Weights of a small transformer language model: value embeddings.
Each number is 500 + 25 x the weight over its row's rms, rounded and kept within 0 to 999. Layers, rows and columns count from 0. Numbers have three digits each. The size before them is the row's rms in percent of the matrix's.

# gate: layer 11 MLP gate, 512x192, rms 0.0821, rows 495-511, columns 160-191
# up: layer 11 MLP up, 512x192, rms 0.0821, rows 495-511, columns 160-191
# down: layer 11 MLP down (transposed), 512x192, rms 0.0764, rows 495-511, columns 160-191
gate495 098:492503473503476514515505529514520490460496522514519471469473406511465507478500535488508497530512
up495 094:459522490537526500502477507505480510488487429509504515529485504519477479514498474484508486472485
down495 099:532522517510494478483497490486511500508510488498515497465504520496534498506466510484475506507522
gate496 065:517480508494502480492503507500506500447485509473546482465499521473496461508478538491503605479525
up496 070:489533491525488497531505531478485519494513501489491499504534486562537494455483513504546459504476
down496 083:506496507500487502499497495484685480471511521512496507458519474506477488482487524494519616502486
gate497 096:484465496444531504476494527500478474494495463484550485500517508507504486509512507504521524471515
up497 095:532543558477492521485522460462496492520497516499509503498479501488518500466504477473466487527508
down497 096:512513507515550509485544494506492514526452508464492476479467541534505531494490480509476518493510
gate498 100:449527504516481505536536487513503477511506504469485500501485516486456522491526559510487504493473
up498 102:489476529450545479510532504501505463498530491487507525496498493511515464507524522549479532485503
down498 100:510467489519502514475488532448483563450470496520519475447512501532518499531533467573488528513510
gate499 103:485481523465439527481457514467497495468507491545503489512480539464538513506495523483512493474486
up499 102:522492526471510497495484495487491477509539466458445525513527484519532457493423481507475515503511
down499 102:505547502495516475538516487510590477528502509495488493477499463540456520490610508474477488472497
gate500 082:483498452517491482485506496471455507528536508495534515505518492526467559503539497488500535486490
up500 086:523531422523537489467480471493503504534482478489509453504503505516490547514550517473487529494524
down500 099:483532497510472500508522528471480493518568530470538530506456488509466524486471471518542501474476
gate501 104:521505471490474514500484491467506475459486484535491531459452516510515508449454486528519480501491
up501 103:500522468483496486447490459485507465470516492471496494520513431509524519518517494477492473524526
down501 105:505472478498497537523542518536503474504513521529514493519531474515497492473483497529548479500555
gate502 101:522470528569512486498511492462492513460516442508457511447472548523494438523526498557501496503474
up502 102:504519506503482488474527465513506526484481542534497495510501492476479529474493477488531489488518
down502 100:492480534503505473522472493500440460544463558565525518526499498534508511497556509496501499507521
gate503 096:496529496535499510441459506494507450473527514499534529542463477538448518508470542506518460535499
up503 098:485536486471519480510476544478497488489481547512470504463515491479484475502444461497489508495517
down503 100:499449539514519457524481479498573493485505529559473508485513492527497520473467517500492531502475
gate504 104:493501478517473473481486526494508508508500471489508503514503556481442495506521493479511519567486
up504 098:486556469482456468535467501506505519511486480530535487506499500508511529500529541466468507447454
down504 095:482517476482454477519452529503517534494504479525506520464535506465473498504511534508469504498501
gate505 109:448538535491496508462500505485497508531473504531506489492488500517509453490480508463530526523489
up505 107:484486478541498493491509500514505494496487501525528484506541490482499489465547477498527500547501
down505 105:485490523470520521513503556556485496517502539495499468513523510511538526489491462480522509518467
gate506 096:523476508418511493521538506514501539494513491484516494506519503487508510495521526504449499496523
up506 087:483525503478511562490499484490529507551527481509472488516478491463543495486484482500502523475495
down506 101:555496478506524528513527523523533521544522468510478489490513543502499502476553486496495513518510
gate507 102:503500525488525489479520479488496516495549515488495506512491465516497465521488450508448518519494
up507 107:510529500477479512505528542485481495498525498504515497496569526486481533499515514527525488494509
down507 105:502541513482489439475509486488543495451470476483524504503436509500565497507516463510546501505456
gate508 100:491472502508467502488532518530521525514489509526513479506517482427494528492490501448507498466508
up508 102:513456527474498486534526517518494532486462469476526468470521520467460468496459522465492451503476
down508 100:574519490499496502449463526478450511528520542486520521551513542509499496492487505521526517527503
gate509 103:526497496542498523438463478461479520488518512510518482473500536529501497456519485467496488547507
up509 102:490464537483536490485467500499505484564473481483486522507491481489527494514505482571455499465500
down509 089:525515475441494510521457514519559522529515528483503474496468471490533515506515479463530513501484
gate510 105:536535500500532465495553476524504506499522510531514500511507503491487497507528502510493485522510
up510 105:489534549463485486563475487513507505536501518521496485481503524540500477525550498524500531480542
down510 104:522464509496522534484485512489522540499455490510477523508481525509496494515452527498507482535526
gate511 103:501454494516576503447491541486462498532488467531490513504489522524481501497528486467491557482521
up511 103:513503492477521458515514508481510505501494508567534504497522504460497494467449479570525466480487
down511 101:487492485484453518535520467505581488473515487442495513496531490500524494521478492471446498535506